python train.py --d_mlp=960 --rope_fraction=1.0 --tie_embeddings=false --parallel_block=false --init_std_o=0.0 --doc_mask=true --train_tokens=291500000
Each number is 500 + 25 x the weight over its row's rms, rounded and kept within 0 to 999. Layers, rows and columns count from 0. Numbers have three digits each. The size before them is the row's rms in percent of the matrix's.

# layer 4 MLP up, 960x192, rms 0.08, rows 412-484, columns 0-95
098:468530514478532534497473524478484497457519487476509542529512497522533506472522461516533507466519505526460541507489474500516517473524504478495481445507514495500509527473487471496484487514513486513517489496541504517511497514527508508531514539524453485547446494522451521524518476488560468507
106:477502485481509500505478473525563496528476528518490539531527467537458527504519448487530494529501521480493498507489509498471500462544517494486517494468485535480485486503498456512525445496491524488512510500481485512522557482499491497504529474480462487509475466518535524461464509507508495470
097:538452482479479451495528545489480503493509506499470516504475475483479522492494482489485450512513531536435471532478483465506471531494466500514547506440538490504459531530492528447502452484499516458495550534483467493570506528506475483537468509481540505519513451539514498535486521491514527522
094:501514465497515453479501483497535491501539511464465501470462445524534523495518511494472472467485457470479506501500547525484528521489492473532489498482546482548493541499452471509489462509537501447511460518544510498524511490541496477526500518505508504489512497487490487554548517483516502511
102:505505484503514497523502437503520494499481498527442537517481521521496495482496509510547512509476523517502451494511486491508458457537527492492494453493518528476521521484478520498514487530512476477500493483492550489486556485484494462515509497515501474486480509462529471453519516499486528467
100:483478490488529523489497515488483470488507535450461518496492449549477476501504486499521522515483497516507503499475545495468472506475527489539524526438452463483525475534452487482502507470503468516516499536468482527480503481468503502478546510492549535510493461503470501529502489473510551491
091:493520518550484481434490525504454497513540487480433482516481460479542488501495495527549508482503482494505542518475507486491519508454507447497532493503498490459494498512487470449495455511522507510508501480492508501455511470501490492526515443515527535521506512499488491502517483485475491466
109:538526514487510479458511547495534536524505518460496495497491469478516506545510499532510530509516482534524456517502480470542538492518533500483482496539478502517455486495511484513507460460518505496486477547526538485480541496493479494513481461472545496502487490513479496528526531539469555502
096:543454479529494500514470531493516480548539502532506481517510518462516559473534477467470534516544472517519481531480455454493487487500505473445521454533449504516453494504500527521478469490552544507525511532475504488509521519471489520517473500512482512493490519499485492472503501528460514504
102:495519491553476479484522549476522497494466518500482503513479494512547530463513526513534531464533542480497465502481533536454456522500506488472489507526509488513527502519473523461498477501480509502517495490500495475478477549515466492504488525529496525473507505491488498505548496497474474528
095:487493463496538541479529495481522480496507474489480515511524475478476491489489508523483486510519521441526526481546506502498504480549475467536494455492468517516533520532508514535497500537485552514472547468517520537479531483520488458482548462541490475531488492523454496532497488536510496497
103:506492523507482525488500514465511549544515492508500484484516459527485544468530534463505517499463497515497492501477494459498468499528496494486473466480465512478510525520467497510512459518513513481473467483548504536513473545497464510511515487436521504518465489535490518527522527543487499482
098:482525478519463484458506522550478470493535477475472509529495525492504480518518526489474496501507517563480503524485543509521482483488505478520463474458448492504487508478534513491493519462514496472475498487491516450483506509484482497506512480486528469524491490456445507495525529535535502513
094:526513502501537501483490540489471517527488490438491504525499497483501564530499537556507525460538493487484544509502535527488477552507498490495505508481505477508486510504492562497473474514530487476516488476520528511500481481555523535522497474522480496466512519491444531508502501521503535518
099:521557466501505495491524508525503516484472527492486541514486497490506497531491498532477501514510493536481491493510523500469516513521473510515475507479511508513530523496543491477463511498496518474493501483481491519515477532539472495526484473497533512484503509517512509466530529506551506497
092:468476464531502519471479527517466498490481496498502492527498527487567491519477490508493484513548481475477499484485527501480508498513483451479508493503550514514517500516544498511517482444535506513469515517486514461527535507485494541494528499438505497514542524496508544534522483506468480532
095:498537492533513449506507497463478526492498527505482500505480470501478488498524506504500509479504506521487500513520463512510498508522504532495506491528531464514493479479502505500497497473532507481518539495445524540506457488463504544479460537510507467526520468484536513488518446524505505498
101:501454449504476514499514503492486470476461470546485493479522533500494511496480455499531503492544472538479480507484508472530505516501496493550516473507491536550499501497474534529466475540505541539527547470520530492518497510506490490442503501478484496464493462488498463480507476498488498482
098:486503480531507506502490495539535531496506486485527500469496497528483511510508469469509512453530550529504540503471532494510454478548538464533463483507534503505494498508541519466495502531521480470497501509480478520523534477511540501509469463522483473483491506433468535501540516487530544479
105:539512516524512458491471491511527561517501542526503518487474519471490535522522520489486445480518529510496492482520486487491510503522480479480454508491492498480492457495455496478477481485512496486479560536492473516468496543532557473475508529519488485532465483448456496536466479479496473452
100:480471452524484526466584485484470524510452529483500460500505456538528509495471495509545532521500539493465466524499504538496465441489545524476502484519481485490479507497464513553511524498483535500473475549464513518542490498470484465478516532489526510541507481495461533460509517535548456498
097:499526499538466454488480500524522530527456501534481479504469524492524529505490499473495501467504509487521514521518511476499521526530486510495534499510477476532486463498499480441458476443500465505478525516506496526506471503499511468478521481507467479521444478530504507450498482534562482483
100:465485455468475464462480491534552492488532515512463504493521503506511528482500531529493484507526493545520543468491517463495502473474509470463505458499468509482500456519502519545489485514516494493507483523538541499508554511495492496476511485529544500528517452463473519515462518483516460537
101:519524476529523496527528507477496529480471533473493518558533482490495526498509502490509509528525513492519506534495458520505498519511494477470523496519482537533473492489512494494482466474494497503473505551513476532520550512536489462499512543511468469522520497501492519524491533538521487478
092:461483535493489478530485555517526463569482486461510477520492505509497499510540509497523474512513506478475499500521514525465545482493485455482457503465477503495501468518499479505457519509487521460520512549514463512514482484467504489483549505508531514481519444477484524478513483495517495529
092:486489494519556479469547542500476554498508493538503477500512472518501525474490459546515505479510503485525479501454509467499526457468504472502509498518524496473465482497542471437499495483500542466477527473533490474528532503523502496483524463504506538514467494468497537512473468481507503517
101:505498510535519502505498512495492536494461499501464502497492480501482494540475478502480500496493531518538539519491493489518504452550477502513488489496474492521475522501537528494498484517544540448521493501449522509528503493522561495497513452497508508515462478477521488485535483511499546534
099:518524440543498483473487480464467524512499514469474507495517514521517523514508536535512497492518491500505531528468503485508476529516520464489480480494447523476477474494489505535500504470515490513498499492520485499520561491502489504533497503486482515508502509451516488480500493504489496482
102:540488464512528476453506493526486496510490526533480516473481471563510512464523478500491499483551476546479463488501529448510502496434496503534510515522486500497507470464452496461504526489521525533498496489486495474532504560504508517496546501493502482526531495509474512522522494493493462531
105:479515489551528429492494467493462510531496540482521505489474486527501467542516485579493519534513490466507490527476510462536500502485498495519517493513490525501494517457486452488523482463525501482556491533568555503566500521509504481500488480436501538487509480497490493543521462527493517509
091:516560436473526485484464445514493495519471529468494473459532527523519494564509529525525489537511539486497483490508542492525495489504478494521528506466482466506514497505469508496555475536502459539468512532518450493529506509548512530547503514496516482500510500514490476548529518542520538465
094:472526524466494443470504494492488512470508566537501571484450474484490470522516499503571528498525499490499514522477564471482514490505492443544475508432502521514512521501464469478546476537495514513536479485511482513491543495508487504471489500493496514506498516515474495553491469482498484485
098:492514496511525490502524529463519528559476497539559511502511474486504485469514474536475524499519523539518521498495489480473468489500501505516520513499547521472497460546501479459473482459526457512503494477498483517513525486496482484449515556474522520477542463450509478523517484468513502473
097:504480507550495533475493531492458547482527519475450488520508480506508514493507513484546460534500538474460522486500452540489495477501482507511515531514480518537493509485520515497519501496489522476524534517548481506478462514557517544460520495503487538484497497497532491536503510505468483478
104:469495471533465482491470492496493483519501485472466470471491526472537473513502515517511476528519496509530470521507477478478496492487508432494493465442514549558464442485489527526521498504540514455529508543503505483514512487484517462470505532509508486527497444481527474481490476508528469473
100:500497488511461484504491507498510545523465505480463519533514533494491504471542505517473474502538523486522456511454542505466507515524460493438478484517506561488450506502518521459492489476536542503518491520520466506502501541501485518535501507519473520492514446530459511509534492522506540466
096:489532452450559489521522484497549484489497500501480542509520461477479517488524514473549489498499532512479487503501488521472416528462523446479481520468495498562477507498518501462515531510528475473520522504525455487463499535502478489487516538498553482476501453469514488534506498533477504503
098:497516522494506521518508477523495456515463520513539478487522499524532496516531523489530523529532488530483495486465478484466475479530528503497480467496545552526457528509474504525472504497506500541487520524491488499485540477481515521513492525491531532512530473499491508479538476476504520526
092:527537516472524512479520522504528507488492496573492473511479532532524510510495450511488508477478509476490530514488510466457471503506514528505483485501525499535516514510492467489481514520500496492490510460512447506514524498541517455470511519474503514506462494464507524536526503500512509455
102:522503517494511513506527518528474511499469518500514489540499513513525515531541505523484528531491463466476488523507521485534476483529483495472487526472525498539524522541522502472538524519503498454523535510487502488477499533511516539533471464457545525479504501512473503535519484528456539492
097:497510478546492466486463513500519471514503560479479451543499512508527541532488499501532479497472542494487493463510494509464515505493497517472531496520528550475465526494525528542512528532520489513505534542479525516460562533475525528530529510519498506526489506524522532476515491504487514509
100:481531519488510474482460500506550527524467494507481483515523517552478508515511526477517475509520533546537502516493497506485532530486528512532499486487508535465453507568453502458517522488559507477522488548493515531518481488491456523483479467525484525531503495505478492489482507530552495453
103:460515518528485487456487508490531533505496524481532489491487482509530535469548494480515491468555493548458504490464490470497464532497471488490508513533494520499525470518489496550481505517505464450534546517528526490512509548516473523555510497510475523521489461488476493510544452521499524513
101:492510507488533471501526464514479548514541526509477502541473467471500538525463524499484464497503527459448515494519520512484484453506509513515492546484484555485500542494496474543493507492500540505533520494437469495545534542494479500492474523457496476491458469504470519485487492539510518529
098:495467487497482474469495518480493481476455496467552471506528516535490543533505460483520514498531531535466507496469496542442480548464505511466480479496490465538467498490472495521507494512513536535509500465498475473475458518548486539507474528507501497495523486517503482488462508514498484507
099:455479476501518478473500509519504474494484522484488529518505510524555533458477467548504503516504491513488503499548537475479512519532473508459510488505495502494518547507507471474468533527480528538514511506465473507478528472459532478509475465505505550529473481505469504491501451527526522546
097:496482484482489543491506522478494536510456511520495480516469526515495549474505463449501510489499548560480488520455496497456509505511503522456481459495476498496481531541488473478519481489480538513511477561511538486494519468527521526514501508485520448505492510454481512499510521500493533447
099:489542468527490521528522478522487531511456560548509499481479465506519511471493490454484488498513481500465526490497521506548468500513547506487539480491484501530518508475473493480472475499500512443510523528506458487480521484513486488489502508502491469452523511502462474533524514497505470511
095:488510522556524479497454524524494481529506496481496508538468544491482513518551480526523545522502454478481483527537473563567488480501503481508529482467535481478521500497488499468497513495536475471522510531492504502511523505544497497469512459483531526520512490465512525526539465499500559527
096:466533508459526472493520526507512534501527478473475570480506483506501499532513520523509535485510530512526492494480538495509523523447471482517518475471496475531503524497517449498515478531506516549523510501534534507513457450515504517511514522447497515422505505503500461453493483476511487537
100:533516515502491485482526478505470499531469516472468523523525494508497515515549526482517481491461471504483484524533519452543506539490473461502486485519484494542457452460481462477476512471474529510532488482489461455537495491554480508497493503454514526490536513502461491526515465520483536483
097:446508489511532506504497463556513479495456506474466506470466484517533547497489487542537498486546518522438553494521523464499504533464522460433501506509497520529471502500491497479508461524518522519525490485468513465497518466518486466534521481489528497475508483471487508511472518496474474529
103:502512475486546532506511541510472545516509480488465533498519497465541537474530498547516485471508560502483510474465508517470484497460530460475491505520528495510477531483489462529478490510536482508480510494507532513470504505483489511512503528469493523507516493428460507458514485524489479518
099:463546485503517502471485532489512518491483501470490464485493496503538532475525465542516488543577514533464462484532477504532484506453478474486502497528502507500463503530496474470498528500498520535525536494512441461523486484510498492493500529487496482533483524491508464510508499479533477518
100:507513507509505492474498507472513521484471495543494491470487513515496557511480521479493549514476498538467490505484484488517475502469524491470491462490513493523468440524501470493461500487464498503522514537476506455506486478498519536500491498476543483477494495455490552508477483469499532521
095:497489503496510544543492506502486519496456533524501533538489463510520516540498503513513487533485485519504509474481573489540449522534493511487468500509501460478492483532506466487452526496518482463487536479487488481508485489519500495493505502499508499518517464465501502496507533533556553529
101:485478433521516500449512490506498506534525520470465526481522469536486524493519464542504525508548495469468511509474483487499495449531503498502471475495494484510471499502525515515502466542507477453509487503541506510521508502482527506497483482509494515473468540549470522519499469531479537528
103:484504520474497503470527468504522491504482495474505517518510457526503555512501508515461512448470545474471513503533544518530509481554466487505533511517463465488524467494477498521480476506518500507511512521477483519527504516529470518538520455535530518467430461448538519511485465545543506508
093:521491523537495530483514510499546484500478516502462564503470473517456535483513537537485505509508492490492539468489493459469474485530488515462484538475523532515530493493506492489484490534519524558541482478535511505489501465494499502462466522504461486503484494535508564486535510490468509501
101:518510446521502480492546544480462500477481522521479481531511484501531525517494512494466450460468507497511465497502480505521496458546485486522519488498497519474501504498531507482481468513521531552519499472473468534527508556510522506528474437500515473495482509510494509524515471537504538538
092:490530499512527456507477549467474467549506488509519509502461517486529529508481498502478512500510501499485496554545520525514477492528523485513504471485512526499478520513495496464509453500496516526500485512530527482479547466527493480537526496523469488472496474528495456526510495529454511514
101:466479508498545514474525504522478483499448515519528490524504522517518520448471517500488468523530489478496553519528513462506488478532444501510501497468492533484507483474460540547501524477496484492509541479504517494549510490507525522508509480516496508531503512488488484491528494468487507457
103:464478497526517530478505469519519512514451510509485513522534461503522539482500492558518514498542495471514502523499475494474492495516462510490506506463508539513512475469506534501487485482504490456484533491545537503508516485495521526535477491521488488513467464480521542457519535475481488500
094:507518467474504458488515460470460529552501536492497480504474476475502475548514515500524462519490498510454456506507495447508530521469481500501469538463518494489510466478472508478464493476506461492513494451521465522564522509530535459531475455462501523474514490462518539520529498514492521486
096:513460511488498437514495512523539489539480520523484549531464482480517497463504473497486469498511498506476507527558536494476499448469535499490443542455490489527490460494476470468527506511510497451532484485490458500486487506511489505459503514512466511457499482512478510518467499503490507525
097:471520494471493474454479466488500499483500522479457480499515477487527523479533488524485495491548466549525473502470512477494538529496457524527467529465502471462537496490529508495516525489500482504500542503488515511504495524527552547476476489495524500438461510514502555499495468525516511502
093:447521505517476478458472529509482493513507524503522456536464539514539491488488528550512513484522487484517518482507483508471492516501487494487506528482506454506520507533500517515509471506536487484470493517503543469513506513510525462490510510466539541488513498523516497475509486467494514478
101:547531494472458469478500516512496485518496497491463499532485462477484533560499528548513453485504558501487509514497510517509509495464499474525481513514466516492495467527471482502486483487537477498483525484535499462521542484540486544530481508504492516496472499476465496508515472473508506525
103:478503536503512483489537509523490544514493530494500471525447497478484506479544471483481479497487515488514515493507476447479495462515483470517510483484512495495483475525481490441493503497501525480530533480536539497523530508490483481479476485487487514517499528530501573445528533473553532505
094:513521464461520461518501466467453523496531526511509518496494483488488552516490516508488506519489479483501518534526484493516555506450502471518544450471539502513499519491473467505534473522524487499510499514511483529481509501534483503537506550433544471447503457524526518490466507470522529521
100:507538487517489511494524488533469502513498504476487468507490543532513498507463511494487508461543556524497506511522482443519457482490501457492517529483499486527497493459495494471525489508517490454491530478547494507484506524475511487510494527487484563496498498463528500493499480484470495504
108:536471504469530489540547480488480534553507525483492531530520491512498553504480553530508474490476481537486531485535470487481515485514501501513506512502484505548457491496458527530491506507514519471501534475546530495482486488538516534510462500499519533450491478463481485494480510471499503523
097:482497522498496491471492482563517494520542502493526515490509477508563494498544482478479480544479530530486485504538516522520479493496547500518519467463514518486521471482497534445516535507489509509488509466472528518459464519520502520448503466516518463478539499499467489452509459514484532455
# layer 4 MLP down (transposed), 960x192, rms 0.0516, rows 412-483, columns 0-95
090:516467501478514497514504503414522488523504521572507452518551513484482499534507516428519483508420484466530481495502471546488469541481503511500469509513465452510487452509491539509529506489552491493489517440528481507486506495516484493544489497460495524468512485485517489507495530515504505490
105:466461532511521515486485456492493470522512468556514452534508527525486549513491506487486528511473511467496521496554476477497476484456521498445550528488493487504503533486477548524519488503500458521523498548510480542481529486471500502470495476484509495490513485534501496511475493537481524511
096:483461491491498518491524492495507525490531477540480518496530488506482496457540500538455482530506489448467492505547510502547492490506532513545510504532516509454514557508471512470507475547512486520516476503495497498517502518472447504483507504491487530483493567451495475515462489445510493456
092:504483510482468504489459521496477515533474512500505501496531504474498486524503517528460508504486492534504490511517513500495504552505499546484476473530466461491498526498503514470494508512501525525479516493546539530534528540479528436539464501486445518499494511568487510528513480535462505468
106:496460484497464507522484469518517443517544560521477506473464505508476504506536504519556521501491514493468469508469497552471508476494480503508507498511490499543490475538471490483487459513469475516466468485498530487495493476462493492515542530472492506513504516513508486484530481525504483512
102:548518497506493461506477487531488476547486499451486500503454507480475511489532494491483514503496463465506446475472528554515477476509496495465488464506509526487474511499519533522477505491482472484480488480524493514456514499509504517472480505518487465501533507534514524496459504488496428480
090:508491475516475529525511482488546489465541509461533495469524495537490510479451531494457525487525498524518498452503477505456496470500539536527460522492464505513491486492526450561528508539517513501489505516535489522529496519502527490519530527502500489477539501475510503497496525466512485520
109:517493498482515518473541510469462521529525505478523488501466487501485455488498518560516528484498494523541541522507479511517516539504549461501512504477469455474487509488515487525484508548514475514477472456508470471533494511517469483516493495490450456449520500497490449501491498499475504460
098:541552510525522455481470520513484531540519476489438498496493491484494489468472521513461511530508474512485503490487506461517498509538466471483500483504455476545506492477546484463544477514519522500502511505489472514484504510537466520480517491484464490437475528535530483506504473499446522491
106:500504486498517460473494491512520468505447532516516521502540502478476493494527507522509506513484511438532483528525516468489486501479496501518487530511424468498476488503464508512563495487515517520465506463516476536503519490526495498519486517466475502529501459516522494500496528508501509502
090:501531545492458542503486489519483525479462477516547459490497499532472535526496503469489488516490529558462518528511487515489463491483544507512492524507455485453463510512506489483473513485544492497517478487515475491481497558509493543499449527457504454476503542448503494452540510460513505478
109:506470491529441487493481499500446502430495511488460510516494449517474499513476512480492485490469510512497542485441467516508445529509541483511521497479552502543517488512548454525520466487491475520492480495460527474489497499562488497515484482511493493527496514505529528520515554523489509490
097:474497510536453502534442519438537485520530487509548495516508518495494537477500487527519473518471502517571507497517525507495480493480473486491498516504489528504452527502460553514475502496476542487536482502468506469504495489520499501473508478460501476491475472483466497463493453530495452504
093:465503503531492538506523477484506478530529543549493468515496514510509476534545501507453458493463464487477485479498463527521540505513481522518482501493509509518497471457497488530559489462507475524518474515507482500552512481488493520484455514547498508490446503524531510499504496473525543508
091:465462513517499503477488520485506449526549487468505473499512539499511531473525500463491527493497477431518519502530481523484484467512526516481527442479517525483439560492513512536528469472508471488525533454498481486468511506489509501459505516494505504507505494483559530520486495518464511460
089:523528538538453501536510518454452507496541480475506564494513533483484485522497476498502508493485490529493512474482495518488530513502536493481467526506549511502496477528483517532503526495470502472481424474526490547505519478535483506516501564563472459493502534487496476463494505527518505491
096:531523521482491500498492550474540491507499483495477515516501467495502492504479500490518482514500484513493458487514551537502470515477503490479456499492459498489505507475486466496501490489507452479520465491491528452509515520490533457485502504487462487467457485530475509495473523539477509457
099:450551516499494521527526536487474451505528484532470486526523486507534481526505500476486518531491479499516490519517495499478497510513508445527469509482492492517483508473544494515455520485500507460518460486493497478481493461525558481485500500503497495498493491538539479486482498496491506474
094:541482450485493482508484523553520515463539483472536482526523499538478497526494453542511480497483525437498457510541547499483498504479485541475513510497474491493475506511491491514521532509483505508505506481572494522527520529473487494544511535492510519509502506542530523545476532489503447492
107:484530499463469508458531479522495480520543461464471527509494465471491532518540509470522475465493453489509496512551477504510493501485536505536495499474481497446467525530509514528512523538540531532488547478492517503504477514500453502442497495517455480475506534474509483421495513489490480480
099:446488512480509436464501498486507496473526455511480510483525506533452502496465505526508510507442514510519477502491481505508526476489519486466480507470460496499541498478521520511498463500458517500518488509482473477492502503503517479465470545499517526477552510480533496531540467525508487498
098:520499497535495471471494461494482519486493545516501478504495492497487498490534512495468492462459506489502485493494501528538510486528505524512488505536503466487522535506503529475510497472480493509483531440489510527514476456545510468505495482466509468527480483566445534517492483502502475508
100:516494477494492499484452511495495520507494463513476488513448479552471488519543509484485540480487465479499508487513476511482492550491523484512493494510449488521497541520488487456464527509495524495530460498523526544471462509498469485492487481550485482454541537508497500496499510517547488516
101:502520539488544508531486514488491459518446453500496538511512492486507461509471538504506515475489480485484464471523554479480514507493481518464480500531508481487484510470458530520518553515497524494478503525481536534487472491510440483524467504468517528499505507541502519513475477468508485504
096:469494481520483479525507516536471515505556487519511501563519491475500482522507508502505492522512489477458492485507459451502500520559525505513492525524503487500502490474486470505483534478495511513522489536455539492523507507520498463503507551466477488518517539520558534508531517548499478493
092:505510534541499505539480491523505483491567496477501523487483475493489465504448490453512466467522473479494510507502503515489523519507518572506513487517484462486483455494527520539530498514550485487506498479490503540528484496495515492517500539508496503516555484522497479537485480563525523480
103:486485534525495492533484523529476508517531484487524514477539490518496505499451504472501463545484524526486481505531493546479526517505523495477538484481451481479501528517514502489471490486492528469476495495475513490488532522515468486481403467532452517498482532520530501503496490542481542519
106:504481521527503536476511513478542538497555468453507490498549503485540474502479515516493463454506487484520494515486467496477450536518482510489534529536505489463487539509536517516504525495476516475495532465534481504491484544525505511513477524478511522469454502533512494499491494516498536507
105:471531497527468514513532538492453471463526447467478486503463496503520518510531480439474425519495443501515488508527473519507493471470508508474479492497477491469510512568496530514460530487503530472478506461474487497494546530475505500494531484521495470478486470519513521463468490503532518458
103:530508497470514509503509508492523498500501525490522537496514465470475474498516542522531469485516490540489508512482523547516472488517561538455538466516485484525528500507458473507482483517521497515457511496458473495491500491502462506481511514511496548511481471501477503531487524515484447505
097:532503461469500485485458485511522507461546497500483522447480456468487542463495460452519526486496467498506502508490516529462507472489515495513525498526563519520466518471527517479511467571509470515483516467515471492509480503551513519496538497547529507452480500507470528475505498481486490481
096:540507527530441520492518508492466525542479479492522483521482532488498487501520526509472523502522492499502529483482517478496475496498533491516477520523501504508495508519542510512480531495465489521547492520522531525537489468510535448471495509463501532476554498511539500528498545454520458537
101:521503526485527494456534493545459504500517510465486490504456520489540482489495528506534466499524492488500465537529460473556483486490512502520499491460475531474538478462486499560531513489444493532457475548480462479524486510533507477518471428490504491539498493472522495505477548516501479503
097:529521454516525486479539499520552484462504520517519558512452483551491504528494494477456501500490462484557500486505498466510489554501474541483512467508488476443528520486457468495566504511532473507466494500466510504497532487451458510499526476451507476489499509493498473487519510472487490493
105:463488480524516479528474550501527506494497508554541491504495497503475464475501481515485474498514513492495585493482482506543493503516510484491480487517469491495479522524495511519464501491484454476518516524532498524497532517509520497516472530502503525491527539498557515513501478518490499491
096:501488512496500505545542499479506470490493513481511510498465524473543531522503505475489539517487480467499468510542449500512436450557509485497482469505497503466533503507494462500501499527515498482471528454498495495538543485472496488485529524505510500459508504456506493469487525473494506504
098:507500517496515448536467475522494537478532458499516513501508494515522474459491518560533512472516514513514474494439530525476476485480522482498489536518528521550506501513565476480518525506499458501539468496500500486496503485512523515507474520488522533491516487566521544467517486492523496517
097:545484506535535520507468464506479499543525507499526538539461486476466467538516489518500521504463477500505515493542485466486464526516483501509515484516460527509497517475493508507524504499462465521546505516545527509516508479456501479499500519516518515503522449544535476489477502473549500502
100:523536452473522475529451466492517475521544488509496487512477484518464479525468490531474529464461470482507537508546492472495518468542485508498496478519485461471513497478502520476502498509535494479462473514518521503495514437484489449493507486523507464499503537502523519497490528478483447515
104:548535470501496472487507509451499494496541510534496503469502437513513491521517496546485522480537515496514503529518546552493472515508467557463510536487521526512525474495510523457503543498498503546525548484509521488501527537501520495532537461483492515498493492493498458529525497490513481525
095:564487497488563528533506480496495511498537525553528491522546503479501455500518476497495481539466532509462504500503507504509517548480503552481549477514499491462459507480524514547510497508503498462486502474528525505476467437494528525527494536499474463490499532465508483506521510487535480525
105:509468511498526512490490519502489500488520506477493515510483493511472506463504489489457522459478509494516490499499552517528496532499507447508495496492499483467493540478500437473486462483544526496505446504563501496496465504532509513462533487505477446496500503536458553456534490506490485507
103:474517525474506519503515521536486502476525504486506487531544469507550519507526482489502517463484494548469501455474472483466482539516513471498479491500473520457470466508487498508546508517496475495539515499534498469525517528540485514549464512545497508502477457520475504506470503498485511518
096:466512514540482510535496505487472501463477512569542498507503482531423503512509550526463522505491487451513546516492507489473492527504515456497491519506536494516550562545471482522502486418511503509482511512506512472465497497512497460495477535522497519494484469501546467528523512496492512508
094:504524481521444498497459474473501444490495507503517519463474498526534530495472518464445505515504527535517473523495477517487487484507517491522501522526507519502530500491474491508503520514487545499510464528529503511469499441487514484485508514538533500524519522523560472477513533553526461498
098:466529542539479474549512533466487483494514518476506514506524499510506497523478509464517513526486458506483488500483495472529470448532533519506475504504530512497459487505460509500518553502511501537514496457493486489485507507558506460471464493514512508511504445462516478498490548488482507488
093:536512511468519473470488500495458503533492489485537513480498492529468453525448515504438519508482492499504513528506510498509501497483472532479531504512480464530527540519482526472510497532488524532472482479476508509489472492495487482531484488496549511531492508465566491520533497493501505523
102:493484493486508414523523496476500520519532497557496521509518510496475455498536496523476501460427503452483539520533489511466454531515473495517513495551492528492491470498496475519502537534534526500526499484470494491501477478487466512458490513464515493514554497503523501516505463472507506488
094:492517515510468526529472501526486518474518489495521504540513511533473500510501553484500479465478510442485508494529508459491550518495485530512526457496495526514519524529465468525491500495487469510534442503516517524496520471512484487512527487466497454472499525485572530481481493525501489455
089:526521496531517525538497460537513530523493545531478477507451518492497478546482511495539452486505509489518502488460488506490482495514547530537487511487507468481520492474516508492484508467523453499488509507506491475519563527476531489517497532552485495559499478504478561519533477554525541529
096:491468503488487500488513464487510478476491522538486492482488505501533457479516474512507490494494552486511477483502500519477507521501480491502503565488494473518503528511538504467511503525537507471503562525537542510518477492520491492505460492539507495504496499502479522482536529462527516522
094:494527542504472460521441496519454450474543495488516464472499521485519491517509492501522503495491473485492501491464491511481550524496513470509462533531532491492467503532531532519477495533456516578474524520459524512498524458523496497487522502512522526475538489471468529501489502509479481474
105:486486480494530497538496462516526496520487510446501555499560494479496479477511519502504500518536481529478510519490520519476450473497544501502496522496505500494445530528471488523461509483489496507505459490502511517558487463526494494499460511473511506505481466506439493509496540507521490457
099:432467444513529485504460453535483544527534492487477515471484511527503490556501502509487458480483535497464493551512495523488542507489488511492503484542515479494497454454542445512493519492516533523510507506546447503510465499559483501537485476493477458469520522494480507497539498524523485499
100:509499459487496530466470478502501488546497489461492485453475493537532469517518509523486460511490536539483492507522527522518517486505518519498493481492493501468539533504534579495510503513493474515474506500501500481486492512531522486492515485518478522523503470498495460505540549494493521538
094:535501555503503489471456514494479488500485493471493504475508467511477464488479506498472481466529501483474525497505483514514514484506520511481493491535498496505522550476500532463514519489493478524453488557446492526525511498516514456518504512505468505501508520576547556526470478485463485479
093:505510520532501516501495510496519483496528517514509469471526491507479494524488528494490513530499442508497514499476514489516535535489487494527490508479520524524496517487492491458495516450516482522496517473467491529484524490513478531485477500546476487512478478467521510517537458513507444491
085:473516531524483477522490508495448539500487508526517483448504549458519460486507516525446495508494466493484495516444464517506460513482542459498449479471515523504461548525564531492497503485529465486474503476475495501527477492502495461435462507480464490511548486548470480496520494466465492508
099:477522486519506486550498503468510524514528475512511463479559494473513498520538489517470528455521450578531500512482526524491496465512505524497531511502545532507502490462520511523515479456472513469475481474553569484495503490509501520535535461552495485476484494519514439498504573457452527494
086:501507514514524490521488499499473493501472541497513493527508522502457507515473614500465511522473461516499482510453487485503498487481509528540478489505515499490495543483504533486471492488502492489533496493490492489491485533443517505560526501519522479517485500490521487514481529482457512519
095:540510518526456531490484482490495535479523464537542554537510502503457523508484507539488504480533527539479536511502499502485502517487498493507538490522486533529508521458547463490515512492542476480510464500505505524485493498494492491494503513480493502503523513445505479495516514505525498475
106:504503523438556473477504478502489512516492496480486518510483475490511552456505529457483475507508465460552500471515458502539503487536454533489469513443481489497485501487492506549504512439477500532499522513498475522488462545520509537503497478530516521465490495455489524484465496470511531511
100:473498542448512537517511493486516480540511476539514533492507504489491528538474508513535459508500473492543498489548445506506506538506490511503522543485495460482443520489539538500514475467491464535490517489520448501528447523494554468515492510491468484462462510496537483479477495478525516500
093:493507518487497508512521540458495486486490489488508511505562498505442528483473469515520514482495500484502462523520546515515461493504537451475542493535462494550506549526479473445506519477497556483478535550500504466503472468482458499444507561519452471501507519511530500470486539536508547484
096:495488469499471505510533497549531521488520475487462502494504505535547492541471508527505493503525528514485522494520493491488498469501493505488500500557500511524514521428517488494547474501492490522483498461526506479522465530505504444555519483487506462488513491486535515499566496496540491478
095:506499519503488491470473441522514537535508509485486461508494451486490489533525518513499516549497524491544494504509507522482520478506501503480506505472548442506522496489502500512538475473471458501542445482547507475508467520503510490483508508449485526514522443475526462520498506490507517506
099:537520499491484463509512497516501531472502523473457504494513484545510464532487483555488536492550493534506455499427468456499466510472529522497476509465522487524478472485531509519511482469523542507498525480488542511453487506543482523538471516486516511515471448494530490471499533489488495514
105:550524511506537470455483480483464521488485499438532490519504487509487536464484501510495518510508462469515492473499477491515538497480516468508565500508511492456514521485515507482502478487492465503494489528555510524481484496495471527492487510489519493490508527515519479488512536512492503489
106:507461478514515520463529501451530484506499540520520440566518511493508521459483532496520497497536518483480493447513488518519510525493491511462491477516492469519467522514498507462519501467529515467542508508451513525507475470462504504479531520504503504517507508472504456531573511531512484520
098:493464508535484494491473540498473543518462493550487473517509560496491459503537481501499548480524505516467447494458518544508457501502483496488467508491490490441500531514513518491479525488494549526482492476504477545468487527489477513474475497524530506494498501431456473486519468482480521526
097:524509488513454529502495510510465500493546488466524485490520547520509537514471480523485518456515495487469497463576450531523497479522517519549499520498519483507482462464450516549468523462483514532540487502488432498502469467491487495492493499526488533506478492507503458510470495499502470493
109:525506528493510486478483508493481497481527484547527490466497511497518510514510467514493461516508483484507511579466475536517546510463535494482532458517459511472460492491502495521506527483456511549503520515505486496448491475475537491498441510456490501459543508540485537519455480452504505508